From a checkpoint of a small transformer trained on Wikipedia.
Size: 5 heads of 64, MLP 832 GeGLU, vocabulary 6405.
Architecture: RMSNorm before each block, rotary positions.
Training: a variant of Muon for these matrices, 292M tokens, 4458 steps.
Each number is 128 + 32 x the weight over its row's rms, rounded and kept within 0 to 255. Layers, rows and columns count from 0. The size above them is the row's rms in percent of the matrix's.

# layer 6 attention value, 320x320, rms 0.0277, rows 36-63, columns 0-63
size [138 138 137 138 130 138 136 142 136 136 139 138 136 131 130 133 139 134 137 130 134 138 132 136 139 139 131 132]
[[108 112 147 127  94 112 104 167 164 129 148  65 151 136 130 100  98 100  83 143 106 194 144 105 121 140 125  89 162 112 108 163  61  93 114 143 107 118  84 160 134 171 148  98  92 134 137 128 153 125 138 146 107 181 152 174 131 178 169 129  81 137 137 151]
 [142 133 180 124 185 124 162 164 181 111  78 144 102 166  93  93 120 126 180 121  98 146 147 143 125  91 126 135  96  82  95 118 174 125 156 188  90 179 112 138 168 160 124 144 127 126 157  97  92 118 123  71  52 129 118 123  97 108  86 129 111 203 117 160]
 [142 160  89 160 180 154 149 116 122 139 123 120 136 128 121 186 110  94 106 124  96 148 115  89 100 113 127 128 128  75 151  74 148 159  72 106  70 128 127 165 115  53  98 144 155  81 135 132 122 106 102 134 143 156 114 127  79 163 105 127 141 179 154 104]
 [153 103  87 162 115 113 114 144  99 123 162 131  78 118 128 134 120 124 119  75  92  67 118 142 160 137 155 168 145 195  95 146 154 169 136  94 157 205 128 109 114 148  67 177 121 106 114 112 140 232 132 140 136 171 145 124 149 159  60 133 140 119 104  57]
 [134 127 135 139 147 158  33 114 116 144  96 125 113 135 181 126 146 117  79 209 107 116 107  86 130 176 153 114 160 114 118 149  74 134 129 170 119 134 164 116  78 148 109  58 111 129 178 109 128  92  84 183  76 139 135 134 147 103 100 130 139 111 169 150]
 [117 146 157 126 118 120 142 119 208 133  90 150 112 151 142 122 108 143 158 112 100 123 120 146 121 103 163 156  80 138 123  95  86 136  99 132 135 140  68  94 113 123  68 161  69 139 168 149  69 174 196 157 119  69 131 186 160 174 138 147 134 115 106  97]
 [ 90 109 136 131  77  91 147 108 113 127 163 123 144 108 157 132 137 133 205 141 137 198 110 168 125 132 125  97 110 119  93 133  84 155 113 185 158 157 157  73 135 157 149 120  85  86 110  77 138 111  85  64 101 194 132  82 105 159 105  90 151 180 105 127]
 [156 132 144  81 134 170  80  59 137 142 127 127 124 149 125 107  51 182 120 122 154 147  74 136 116  90 173 140 154  97 199 140  99 143 110 134 104  89  74  81 149  86 142  51 155 202  98 139 115 105 124 158 149 112 145 152 162 143 139 143 188 152  70 138]
 [105 100 102 112 168 144 168 111 163  81 158 111 114  87 150 123  94 110 133  74  96 146  91  76 119 144  46 217 137 117 166 135 161 190 125 142 127 103 100 174 143 197 157 100 127 113 125 135 105 132 146  66  98  90  79 118 181 128 146 137 104 159 151 121]
 [163 137  94 141 105 131 134 135 113 133 133  69 164 106 135 113 118 137 148 108 142 115 150 109 141 106 177 115 120 104 115 121 138 137 137 147  72 160 130  84  83 133 119 149 147 161  71 130  55 162 136 149 125  83  89 104 124 171 103  71 121 151 226  69]
 [183 152  66 111 168  75 116 167 108 148 137 105 137 147  88  69  98 132 110 151  74  99 132  63 131 138 134 132  80 156 109 108  95 112 111  87  75 106 223 106 147 108 158 136 122 142  70 117 142 171 150 106 122 104 156 148  99 141 195 105 119 167 107 131]
 [154 165 159 115 126 125 169 105 105 157 152 164  95  68 104 107 190 171 124 146  93 146 147 179  80  99 153 125 193  83 126 124 101 118 210 178  87  62 134 135 139 151 101 109 128 137 147 120 100 166 117 164 136 155 120  90 130 134 129 151 139 144 138  56]
 [ 78 118 150 125 120 134 141  64 149 119 128 112 109 110 127  77 130  83 140 159 104 142 120  60 170 133  87 121  71 133 144 117 158  53  85 154  75 102 196 134 118 154 144 154 121 158 154 125 127 136 128 110  93 116 169 113 110  68 151 148 153 115  73 120]
 [ 72  94 108 137 146 119 141  98 140 116 119 146  97 120 116 118 152 121 149 153  81 164 154  97 219 135  40 135 135 178  92 137  95 160 203 167  90  88 139 126 146 139 128 195  85  65 172 213 115 120 111 175 173 179 114 129 118 151 165 131 135  95 175 117]
 [ 64  69 182 102  71  62 126 103 112 102 146 130  79 145 154 164 137 148 148 149  82 163 121 126 117 152 170 135  87 127  62 169 120 108 111 146  89 163 175 191 146 117  64  77  91 132 145  79 122 133 162 136 190 120 160 133  83 125 145 140 147  84 163 124]
 [133 187 156 157 118 146  97  56 140 168 131 126 144 121 138  96 125 160 183 172 160 102 174 131 164  69  98 127  91 159  67 185 123  80 105 145 127  78 115 119 124 139 169 116 128 139 132 174 146 107 113 160 134 156 130 175 147  64 124 160 101 189  56 110]
 [106 192 103 128 134  66 128 140  90 140 138 151  89 112 121 120  88 107 148 142 110  87  85 156 139 188 232  92  81  99 112  81 121 112 119 109 141 146  94 144 149 183 177  91 126 153 132 151 106  94 138  90 109  82 109  96 101 133 119 167 141 143  91 128]
 [152 155 141 140 103  84 139 142  92 136 130 100 124 107 104 148  70 117 192 131 101 149 104 119 175  98 164 113 126  90 134 162 109 108 108 131 154  92 143  65 175 137 135 141 109 149  69 139  98 101 129 150 147  98 154 163 132  67 104  74 153 143 193 157]
 [  8  82  98 164 133 153 111 110 186 119 203 141  60 151 124 160 134 102 129 101 130 120 135 122 120 182 163 112 101 158 109 100 105  82  98 144 122 105 150 129 187  78 106  92 186 151  75 141 166  90  84 128 135 121 111 175 140 185 190 108 142 108 208 125]
 [169 140 146 169 117 155 118  88 126  77 223 141 126 128 106 132 156 119 122 140  95 101 128 119 140 193 114 213  95  94  87 159 112 121 176 126 136 150 110 145 137 151 103  79 159 149 169  93 113 148 175 186 121 123 110 147 116 124 145 141 107 121 123 132]
 [171 164 152 117 141 125 105  84  94 124 146 144 137 172 149 124 103 122 103 119 112 212 165 101  93 134 146 150 156 127 149  72 143 138 115 143 118 117 169 161 166  70 131 143 168 154 163 123  78 138 140 106 118 122 119 152 135 157 145 145 129  85 114 141]
 [110 117 108 107 128 113 147 156 150 135 133 122 124 170 163 138 169 109 182 169  75  76 188 138 208 114 142 143 152 127 153 109 116 197 120 102 103  72  97 128 155 123 139 112 174 146 115 157 158 103  94 179 145 177 152 111 120 109 108  91 108 148 156 143]
 [112 185 134 134 135 149 123 149 105 109 115 151 129 181  91 135  96 122 191 174  52 142 137 156 177  53  83 152 145 117  94 119 142 114 147 123 158 141 128 186 171 116 135 120 144  81 160 143 142 152 176 166 127  55 141  91 130 168 102 122 131  88  93 145]
 [109 144 120 160 151 133 156 101 117 123 151 181 139 146  99 113  89 142 149 118 131 119 193 162 129  77 114  80 121 135  64 124 142 130 122 160 147 167 156 116 141 146 123 180 110 168 135  90 129 118 158 151  89  86 115 101  99 123 133 153 120 134 135 196]
 [116 118 116 198 128 159 117 136  86 185 146 160 158 170 101 197 150  67 141 186 163 108 136 125 123 136  64 106  86 123 120 130 115 168 130 174 100 138  87  92  90 138 116 141 132  96 172 149 124 130 109 130 134 140 118 189 112 141 123  91 146 153 105 140]
 [141  63 184 106 132 130 155 149 118 186 111 150 122  75 157 143  68 114 136 103 137 112 164 198 134 117 132 151 119 139 129 117 106 129 148 139 157  98 114  97  99 104 128 130 171 129 151 100 105 149 113 101 211 116 122 152 148 168  73 123 102 135 154  87]
 [133  86  95 149 102 151 106 119 127 138  50 133 128 168 118 166 131 115 110 144 123  89 167  82  76 104 147 120 129 131 138 183 134 153 163 122 161  70 158 144  65 139 149  95  98 113 163 120 127 112 185 138 204 136 122 152 121 125 144 123 154 154 176 116]
 [136 149 139 186 144  89  99  93 138  15 120 163 110 140  70 130 140 137 137 138 120 159 134 122 157 106 111 177  94  99 144 137 139 145 165 154 168 128 120 123 182 118 138 111  91 134 155 172 172  81 135 114 158 152 127 162 145 123 135  87  82 140 100 112]]
# layer 6 attention output (transposed), 320x320, rms 0.0343, rows 36-63, columns 0-63
size [134 138 137 134 129 137 137 145 137 132 140 136 133 130 130 129 139 133 139 128 132 136 134 135 139 139 129 132]
[[103 145 127 139 116 130 120 141 170 141 182  85 155 136 123 103 164 105 119 168 162 194 138 152 113 132 144 121 208 138  90 129  77  96 127 120 170 158  96 144 103 148 104  97 154 157 172 174 110 121 118 194 131  95  86 164  91 112 177  91 171 135 144 166]
 [ 71 140 131 139 194  90 150 169 160  87 100 137 149 152 127 150 142 133 165 180  59 228 127 101 131 118 120 192 115  68 120 126 154 185 146 200 105 141 124 148 131 177 154 113 146  93 153 137 100 106 152 152  97 124 149 121 101  82 107 129 143 162 129 150]
 [125 177 146 143 127 147 123 103 126 154 137 191 142 116 139 140 130 102 119 149 125 146 136  89  86 129 151 151 121 111 163  88 139 155  66 110  87 112 119 134 149  83 108 126 162 110 143 117  81 146 111  88 134 110 118 127  52 221 118 164 155 183 142  97]
 [144 107 109 124 111 172 116 155 109 151 156 103 111  90 111 139 135  75 106  98  96 121 159 143 134 129 176 145 142 183 102 196 187 112 150 110 137 179  69 114 105  97  74 144 142 140 120  81  84 175 104 131 172 171 116 127 153 142  76 104 137 129 144  82]
 [162 123 156 136 109 156  93 180  80 123 138 117 113 126 158 186 122 128 105 147 130 122 144  78 115 130 151  88 155 128 128 136 117 117 155 177 155 161 120 133  98 122 156  84  97 112 174 115 130 120 121 140  69 174 143 148 157 172  52 120 141 115 168 161]
 [115 191 143 104 108 140 126 124 163 145 122  97  71 132 141 150  93 139 200 172 107 138 134 160 135 119 158 161  60 173 165 134 136 125 124 151 194 123 140 111 165 185 118 113 143 131 200 158  76 131 185 135 139  78 163 166 149 159 133 127 150 102 122 107]
 [ 81  87 172  98  77 125 160 109  91 100 101 134 163 129 116 138 108 121 183 139 128 138 104 145 150 149 121 103 110 108  97 161  81 126  85 127 114 126 149 108 117 111 144 111  71 124  69 108 128 143  76  99  91 192 136 101 117  89 180  47 114 151 103 125]
 [109 128 132 129 172 155 158  92 129 165  99 142 155 112 137  96 118 156 150 102 124 160  60 145 166  55 139 139 149  82 146 198 128 157 121 108  97 103  91  71 105 145 148 124 135 155  95  88 129 114 116 154 178 124  97 103 196 122 125 123 133 152  56 101]
 [152 100 113 115 150 154 138  79 198  86 182  90 118 156 129 110  94 109 140 118 117 138  77 129 126 140  48 169  99 141 151 129 104 182  80 105 110  99  61 123 134 153 117  90 102 156 110 118  65 155 110 168  76  63 124 144 173  85 121 139 137 142  87 134]
 [160 109 161 150  78 119 152 111 172 149  89 163 152 125 151 138 141 174 153 111 136  89 157 146 125 135 169 112  85  78  96 126 146 125 136 139   8 107 121 132 110  93 127 156 104 103  56 148  90 151 127 117 138  50 120 150 120 160 160  80 101 128 150 154]
 [198 125  91 165 195 101 104 145 170 120 138 105 157 104 148 112  89 149  81 109  99  45 153 112 108 116 106 145 122 162 122 140 130  67  97  98 114 104 159  89 163 100 170 158 102 137  12 136 165 149 139 143 125  65 142 167  73 115 151 122 166 161 107 150]
 [150 157 186 115 116 113 138 106  98 156 111 120 135 136  81 119 108 130 120 116 101 117 118 152 131 191 133 135 221 107  78 132  81 138 122 177 128  38 133 141  93 150 146 168 119 107 180  93 106 155 115 158  89  88 199  67 188 115 112 147  94 111 136 130]
 [111  96 100 136 134 170 123 128 161 100 138 102  76  81 129 140 137  87  96  94 144  80 107  76 100 125 103 122 116 117 128 128 175 112  70 136  73 119 183 144  71 119 142 101 115 172 155  88 130 122 113 131 116 117 108  74 116 101 143 151 125 139  80  71]
 [ 74  77 139 151 129 151 138  70 154 170 103 127  91  85 135 206 111 134 146 149 125 190 203 139 151 124  67 127 182 120 167  89 136 148 122 191  86 125 146  75 100 112  97 139  91 117 175 148 118 142  99 144 173 158  95 104 125 156 155  70 153 111 123 156]
 [ 96  29 157 112  64  61 115 107 140  90 125  87  84 143 121 118 132 135 118 169 111 137 135 117 176 160 112 128  95 139 125 145 120 130 142 142 139 175 124 118 132 155 112  93  78 131 212  69 147 137 144 139 133 163 113 153 114 123 172 132  92 126 169  83]
 [113 184 125 114 140 143  66  98 165 156  96 113 172  91  76  91 139 161 150 139 158 109 158 151 122  71 139  81  70 151 143 168 141 147 123 153 105  94 176 105  79 146 123 150 117 123 108 119 115 157 153 154 172 195 157 106 172 105 152 173 159 126  46  91]
 [152 128  79 142 141 114 121 157  92 116 161 159 102 125  86  87 127 110 151 124 135  90 112 159 173 194 219  76  97 142 113  74 119 114 101 126 195 142 131 164 146 140 132 106 117 151 183 121  69  96 132 116  93 115 161  68 124 160 109 132 139 172 156 133]
 [111 155 144  79  98 106 161 137 123  78 111 106 132 172 125 123 106  85 151 123  98 126 112 145 147 139 172 103 107 129 116 158 150  77 194 157 113  82  98  37 170  91 156 111  78 151  46 165 140  60 108 166 123 115 136 130  96  85 152  98 137 154 163 151]
 [ 66 101 161 133 160 113 143 103 179 177 180 140  95 135 118 148 141 159 120 106 159 130 131 120 141 157  98 137 109 147 135 126  94  94 114 143 199 149 131 107 177 133 126 100 154 155 105 134 159 101  99 139 106  91 138 118 124 192 107  62 132 109 145 159]
 [165 120 138 150 126 181  84 114 114 132 169 109 144 104 153 133 141  84 113 123 140 103  76 111 170 160 104 173 109 124 134 139  94 157 147 148 106 125  91 149 128 150 162  98 154 134 193 105  91 168 132 110 155 131 132 127  79 145 144  89 138 114 108 184]
 [116 177 162 118 124 194 137 123 111 175 137 161 138 160 195 101  96 110 143 165  88 123 145 115  97 155  98 110 129 124 145 125 177 147 136 144 148 110 188 175 139 105 126  90 132 150 100 129  96 135 171  84 177 137 174 104 151 135 126 158 134 121  98  84]
 [133  95 147 143 123 124 113 141 154 162 179 106 172 109 156 146 133 157 139 145 117 119 205 152 148  86 158 137 139  84 166 137 142 133 136 157 105 114 129 173 194 128 144 115 143 104  95 129 134  68 155 169 181 168  94 106  85 149 119  49 131 158 135 140]
 [135 126 102 147 117 100 168 172 183 111 133 165 144 165  97 122 140 102  88 170  93  97 184 111 151  99  60 102 125 163 166 132 163 121 124  97 163 160 138 120  98 146 101 161 121 138 177 106 117  94 160 164 137 115 118  69 121 100 139 114 143 147  94 172]
 [147 145  89 159  87  99 153 157 145 125 137 169 133  80 149  91 106 152 166 147 120 124 152 128 161  94 139  51 113 170 116 139 174 185 111 153 182 120 150 113  98 111  93 145  61 183 106 108 114  81 139 109 102 108 145  98 132 103 114  89 117 163 154 134]
 [136 149 122 148 153 143 107 177 111 153 154 171 186 135  89 191 123  95 136 180 169 123 127 181  86 159  76 107 110 152  91 130 149 189  91 150 155 160  94  80  64 127 150 159 148 160  57  97 139 146 141 151 153 125 135 138 117 133 148 102 133 161 143 120]
 [144  96 180 136 121 133 100 174 112 129 107 132 169  89 112 119  94 126 135 113 107 101 145 132 155 163 116 135 120 120 134 154 124 159 152 125 126  99 102  94 113 109 153 129 184 115 166 107 111 151 156  99 140  72 124 148  86 176 149 130  65 169 119  76]
 [150  81 125 123 145 154  95 128  86 112  66 133 139 172  62 196 111 150 105 111 109  99 126 107  33 108 167 151 124 182 124 129 119 185 126 150 143 122 206 140 121 135 127 122 119 127 166 111 119 171 142 135 171 110  84 173  76 161 174 156 177 177 165 115]
 [161 126  92 187 134  96  98  78 152 104  85 136  80 143 133 109 135 127 140 109 113 144  84 101 154 170  95 179 104 126 123 123 198 156 191 133 179 126 159 152 191 103  90  96 110 114 120 139 162 143 164 133 177 154 120 107 106 129 148  84 108 144 127 117]]
# layer 6 attention query, 320x320, rms 0.0277, rows 64-88, columns 0-63
size [ 92  90  93  93  89 101 100  97  94  96 102  97 111 109 104 102 110  99 106 108 102 102 101 106 104]
[[137 163 137 119  74 108 176 117 110 114  89 163 125 156 138  63 145 142 214 154 101  98  72 108  70 119 119 170  96 144 140 203  72 136 188 113 177 128 134 140 140 114 109 159 111 113 128  71 190  99  81 101  92  96 127 141 138 109 108 222 124 126  61  32]
 [118 146 142  94 113  60 110 149  90 100 168  84 124 124 166  69 129 123 149  92 148 114 136  68 144 136 184 215 108  91 107 134 130 115 163 100 133 139  58 138 165 145 121 131 112 106  73 126 102 136 117 171 149 107 112 154 137 128 127  82 135 148 102  48]
 [175 133 129 103 129 156 158 165 107 114 139  99 109 124 107 144 139 135 112 130 148 125 107 104 123 133  87 110 164 162 146 141 162 118  99 171 131 179 155 100 129  96  95 177 178  87 143 107 191  92 149 148 110  88 148 133 129 121 133 150 136 124 102  44]
 [111 167 129 144 113 112  92 170 123  72  74 120 168  86  81 166  87  93 149  78 195 118  87  59 146 173 135 118 193 121 151  99 123 125 101 129 137 111 115 110 123 192 134 177 151  96 137 145  79  80 114 127 145 112  74 199  80  55 107 135 130 119 131 220]
 [ 67 196  78 150 181 116 180 146 122  80 121 111 146 155 102 135 116  64  89 151 146 143 108 143  72 164  82 162 114  88  75 128 143 114 104 190  50 126 161 102 123 121 121 162 143 133  95 175  98 137 161 114 112 151 108 173 126 155 101  91 173  90 137 177]
 [187  91 186 190 101 130 120 140 144 124 129 129 156 106  97 159 104 151 229 183  97 116  94  99 160 125 113 151 161 136 158 158  71  54 167 119 134 102 125 109 142 139  92 150 153  91 167 144 144  98  61 173  95 121 105 154  88 164 146 103 158 149 119  93]
 [204  95 112 216 172 151 102 189 135  66  85 135 146 143 123 186 193 139 150 125 166 152 110 120 138 194 170 103 164  72 132 108 150 128  88 116 110 121 137 162 180 141  95 108 167  96  78 125 110 163  88 107 103 157 160 124  96 115 104 174 130 149  83 164]
 [ 79 141  79  94  88  82 182 174 141 124 163 128 141  95 155 162 124 146 145  55 144 102  86  73 139 145 130 145 163  89  95 119 104  99  90 202 133 107 179 163 112  98 136 114 102 180 189 170 133  90 111 141 100 147  49 146 155 138  93 148 138 118 164 150]
 [130 102 139 107 107 121 115 126 140 118 130 114  88  98 132 140 177  92 123 193 131 107  84 172 122 135  96 160 137 135 138  63 111  88 108 133 166 116 103 154 101 126  90 135 138 137 136 120  84 150  22 149 164 158 130 107 138 113 100 105  78 143 166  79]
 [115 156 104 114 119 117 159 151 141 122 123 130 176 146 164 159 144  78 107  60 109 116 125 112  83 104  88 135 111 132 165 181 138 136 133 124  83 185  73 104 139 130 126 141 168 144 121 156 142 145  93 151 175 110 139 159 128  91  97 124 134  80 170 125]
 [103 154 101 165 103 102 154 125 168  79  99 157 105 144 161  93 120 159  84  89 121 182 137 121 125 128 130 116 116  43 128 146  91 124 124 128 130 149 130 105 160 111  83 107 176 164 121 139 143 165 100 167 102 102 129 121 162 102 120 136 159 147 122 151]
 [131 127 131 110 145 106 124 179 150 135 133 199 160 136 181 145 158 150 126 124 174 202  92 100 130 139 115 120 166  79 165 160 129 172 150 106 142 115 112 144 168 128 110 152 156 177 155 173 110 123  61 128 145  91 125 155 176  89  85 153 150 123 104 120]
 [ 83 183 102 155 117 104 136  98 113  80 143 121 126 163 166 132  83 117 127 141 110 116 113 179  98 125 176 133 144 152 100 102 135 135 164  82 109 168  85  97 113 157 155 112 124  91 155 119 156 120 150 149 107 135  86 181  78  96 133 178 181 138 124 103]
 [102 131 136  48  88  90 110 121 102 110 156 123 152 132 143  80 104  98 104 143 107 144 178 120  66 193  95 108  82 101  62 139  82 107 153  68  67 107 117  94 159  80 145 172 124 139 168 153 148 168 184 156  94 127 134 119 100 160 186  95 138 125 160 147]
 [153 127 127 165 125 102 105 143 135  50 112  84 128 108 128 107  37 187 174 155  83 133  72 150 146 151 130 135 136  72  69 165  44  76 148  90  90  98 182 128  71 153 105 153 132 108 129 173 116 127 111  94  75 181 163 139  86 123 153 139 123 186 146 148]
 [102 144  61 120 167 109 158 155 128  84 120 119 101  99 125 107  62 170  85 103 119  86 161 141  88  75  86  77  88  81 102 126 128 236 137 104 114 120 180 120  54 107 130  69 133 101 138 134 185 136 117 137 174  75 128 129  95 124 170 156 123 129 141 116]
 [165 121 216 122 101 156 115 145  99 154 162 105 127 148 114 159 147 129 119  95  89  52 142 142 159 156 190 134 134 116  81 172 157 176 242 157 125 102 101 147 143 120 139 132 155 107 123 115 134  91 114 133 146 115 123 119  88 166 137 100 101 153 114 133]
 [156 108 122 108  94 162  96 126  94 111 129  67 137 148 124 111 119  92  95  70 160 136  97 129 142  74 188  92  96 131 122  75 106 118 102 136 142 137 149 132 145 156 120 117  91 134 104 136 120  89 116 180 140 109  41 103  91 169 192 166  88 134 147 131]
 [135 111 106 117 114  95 162 141 127 146 159 134 146 148 140 139 107 154 115  89 135 137  42 141 193 147  93 176 188 153 157 141 113 107  64 104 163 143 145 135 153 104 145 120 115 127 160  94 106 140 109 156 125 137 136 173 121  77 174 102 122  98 143  86]
 [111 200  82 121 118  81 132 168 134  24 145 108 161 149 163  91 134 145 108  99 181 174 127  88 106 116 145 107  77  72 146 116 115 158 139 185 126 118 145 118 158 191 102 153  89 153 105  98 187 124  86  90 134 179 166 153 116 116 154 138 193 101 121 143]
 [139 151 161 139  59 151  89 102 122 135  89 124 142 117 136 170 112 123 156 189  89  95 158  95  97 157 127 132 157 107 125  43 165  89 133  95 123 142  93 100 122 124 175 110  98 174  86  37 126  61 129 108  89 132  81 170 113 133 115 106 156  62 119 100]
 [100 168  95  82 119 138 174  72 131  59 116 120 124 102 117  88 140 147 142 153 142 154 135 104 135 168 125 137 180 101 122  68 108  64 201 127 154 164 169 154 164 106 176  87 151  87 173  81 101 141 135 185  94 109 113  89 110 147 142  96  84 160 177 118]
 [134  98 147 134 137 129 122 151 138 162  97 144 119 158  82  42 147 124 119 164 110  92 147 115 196 142  83 214  90 114 151  86 174 102 114 133 177 106 127 122  67 129 169 127 147 117 138  70 140  85 110 130 151  92 118 113 119  74  87 150 189 112  92 170]
 [ 98 129 196 155 195 186 145 116 168 138 123 137  94 134 134 151 103 138 147 116 107  98 157 113 109 157  99 138 163 157 158  56 104 117  95 136 152  92 141 132 119 124  82 138 125  37  98  97  68 164 105 175 140 168 154 154  70 132 146  47 113  90 110 119]
 [119 161 172 142 108 137  97 226 166 127 138 115 133 166 121 152 104 127 104 171  93 119 184  98 158  88 162 148 155 148 149 124 114 112 143 102 161 159 158 111 158 116 116 146  81 105 114 138 163  78  94 123 124 148 106 132 115 136 150 173 145 136 135 119]]
# layer 6 attention key, 320x320, rms 0.0277, rows 64-87, columns 0-63
size [102  93  93  98  97  93 102  99  99 100  99 117 107 101 103 111 107 106 104 103  98  99  95 103]
[[110 149 144 134 122  79 125 130 106 188 162 161  80 156  68 107 144  93 113 102 132 152 142 124  53 150  75 116 150 130 112 188 156 156 142 139 117 183  88 147  82 116 206 141 143  84 112 105 144 106  93 107 139 119 139 132 195 134 162 128 145 107 141 197]
 [109 116 148 130 133 154  79 150 165 114 187 119 191 141  93  67 176 175 103 174  58  51 124 105 140  41 140  98  94 125 173  96 167 204  83 157 157 125 156 160  95 136 105 170 133 159 124  96 150 130 100  93 160 100 135 197 136 148 121 179 150 136 170 132]
 [102 142 140  83 131 104 130 140 176 218  81 166 108 201 176  93 138 165 109 132 132 127 106 122 125 140 104 109 142 122 109 116 154 123 119 139 150  92 119 124 151  99 147 121 134 126 132 116 142 147 106 136 113 128 205 171 111  73 106 187 153 145  95 181]
 [141  97 146  86 165 151  90 177 163 115 183 146  90 122 132 139 195 200  83 152 153 141 163 104 120 127 163 148 130 107  88 144 144  68 131 142 142 113 135 108 117 156 133 132 110 180 105 179 113 112 165 133 185 195 124 150 129 175  93 171 120 101  77 156]
 [131 184 114 135 166 105 149 154 115 149 135 161 130 182 162 113  86 128 147 128 158 184 104 150 163  72  81 159  72 137 137 116 151 110 205 113 144  98 169 130  74 125 123 102 165 117 200  92 125 185 137 141 161 133 139 108  65 127 151 119 108 153  85 149]
 [133  87 120 127 160 126 177 134 104 107 135 104 106 101 187 158 169 109  91 232 132  74 155 160 107 125 191 104 112  98 148 137  70 126 120 185  79  86 132 140 147 143 165  43 140  95 129  83 143 151 131 149 123 124 101 120 156 156 145  88  87 222 115 119]
 [103  59 182 101 118 166  95 149 144  91 188 141 127 174  93  76  74 157  97 125 155 160 129 105 107 166 132 102 132 121 118 174  70  93 109 132 120  79 143 137 114 125 102 126  92  93 141 139 117  99  84 144 158 115 114  79  83 106 125 132  79 180 143 183]
 [162 154 130 149 141 161  45 165 129 100 156 102 101 123  88 138  98  83  94 159  72 119 174 137 148 185 140 149 137  96 183  98 107 168 133  92 113 121 193 125 128 130 111 123  89 125 137 136 143 124 138 136 123 139  96 181  66 118 142 104 145 105 172 130]
 [213 105 167 129  64 146 163 112 147 127 199 127 102 110 137  84 104 176 188 119  97 173  78 145 179 108  87 140 125 161 134 150 142 154 160 163  93 147 129 149 135 136  91 144 211 110 120 156 103  94 103  99  83  94 127  94 146  87 140 161 168 122 176 109]
 [116 192  66  79 129 147 114  55 166 197  86 149 118  89 117  90 107 102 157 108  72 122 189 126 143 127 116 178 153  44 148 137 185 142 129 125 109  94 152 139 174 139 113 104 126 126 140 121 124 125 126 146 121  53 146 143 140 103 137 140 108  59 188 161]
 [133 186 162 145 108 111  97 124 106 148 180 159 141  97 163  97 109 122 196  97 125  65 160 146 129 164 137 189  56 122  91  94 148  82 128  96 108 147 125 108 179 118 181 110 149 137 190 153 139 147 149 157 161 132 129 121  84 139 166 145  66 166 154 118]
 [154 159  93 100  89 146 129 116 108 119 158 123 121 126   0 103  74 104 116 120 106 148 137  92 162 120 135 214 154  92 142 135 186 170  95 144 154 162 100 139 165 118 115 115  96 111 117 154  87  90 124 102 132 158 132 127 112 109 187 168 138  65 126 119]
 [153 156  91  92 110 113 110 148 158 123  42 120 151 127 124  84  91 183 122 171 172 128 151 132  79 134  86 121 141 170  99 130  94  70  95 162 148 166 165 119 123 124 108 157 114 166 146 111 138  97  91 100 124 150 117 154 164 108  85 122 119 153 161  64]
 [ 99 136 100 108 147 178 102 163 177 124 118  63 125 171  97  88 180 157 126  73  69 148 126 155  54 126  98  96  83 118 133  96 183 121 117 141 161 109 114 144 163 152 147 173 113 130 157 186 108 195 137 128  76 131 119  75  79 151 112  97 166  89 163 141]
 [190 134 116  88 104 120  59 164 102 169 171 132 142 143 101  90 116 157 131  94 108 181 135 147 138 151 111 101  73 144 109  72  77 123  99 148 168 134 179 193 127 120 103 126 171 130 128 145 151 162 111 129 110  99 102 114 190 109 108 109  96 144 112 129]
 [107 108 180 141  94  94  89 136 109 120 107 134  96 156 167 166 139  97  82 141 172 168 108 123 129 178 119  28  79 175 154 155 113  73  73 130 151 115 150 128 122 128 103 162 127  98 142  37  53 140 158 132 161 162 175  68  89 155  85 125  90 106 108 123]
 [213 110 186 174 124 148 145 125 122 180 141 170 112 125 161 177  88 125 128 125 157 149 135  86 118 142  98  76 104 177  92 149 102  90 121  44  63 125 122 172 109 140 149 108 113 129 160  85 152 129 168  99 127 153 144 143  99  99 122 138  76 165 119  94]
 [123 130 139 157 111 138 107 129 136 137 130 107 116  90 210 140 131 136 138 167 147 142 154 115 129 142 146 112 123 137 122 133 139 112 167 140  99 138 133  67 116 151  84 167 102 165 138  76  60 147 198 108 192 206  91 186 130  85  79 140 105 101  67  91]
 [ 52 128 152 117 101 126 156 152 139 141 190 112 133 173 197 137 141 102  78 156 141  95 141  88 118 105 134 151  41 117  81  95 141 144 152 117 136 152 156 121  99 130 119 150 181 175 153  73  82 128 222 133 132 138 102  96  99 147  84 138 129  98 133 108]
 [144  99 173 176 133 113 127 167 125  70 139 166  49 113 111 141 105 119  79 109 135 115 122 108 157  87 166 134 180 180 153 109 150 102 127 181 146 172  44 113 165 145 113  89 106 151 199 159  98  88 168 138  89 122  75  69 104 106 154 153 113 111 202 130]
 [158  60 123  85 143 152  60 177 143 176 124 117 116  95 115 119  99  84 104 148 105 138  69 117 138 125 143  87 154 119 180 141  90 163 111 130  75 165 136 127  94 149 155 181 125 119  94 146 135 174 154 167 134  66 108 131 185 144 117 155  97 134 129 117]
 [ 91 109 179 134 125 141 169 167 150 175  73 130 143 107 170 152  57 122 161 133 142 128 174 169  94 104 180 165  38  74 141 166 105 156 142  99 124  85 140 120 105 100  96  78 153 132  99 151 172  97 133 160 124 138 149 122 117 119 112 126 148 149 121  84]
 [161 149 139 139  82 155 170 101  82 121 152 102 163 142  69 144 153 121  94  84 110 136 120  67  60 116 137 112 137 152 153 118 159 171 139 202 109 105 152 168 106 170  94 162 180 140  97 121 131  67 162 112 114 116  70 123  97 127 145 143  87 130 137 126]
 [117  90 149 129 152 113 208  95 146 170 115 170 138 143  97 193 153  89 121 176 146 145 139  80 132 130 123 124 106  52 148 113 101 102 133 168  95 118 109 131  88 141 166  98 146 124 114 139 150 187 144 128 112 113 112 132 153 115 139 191 123 108  99 150]]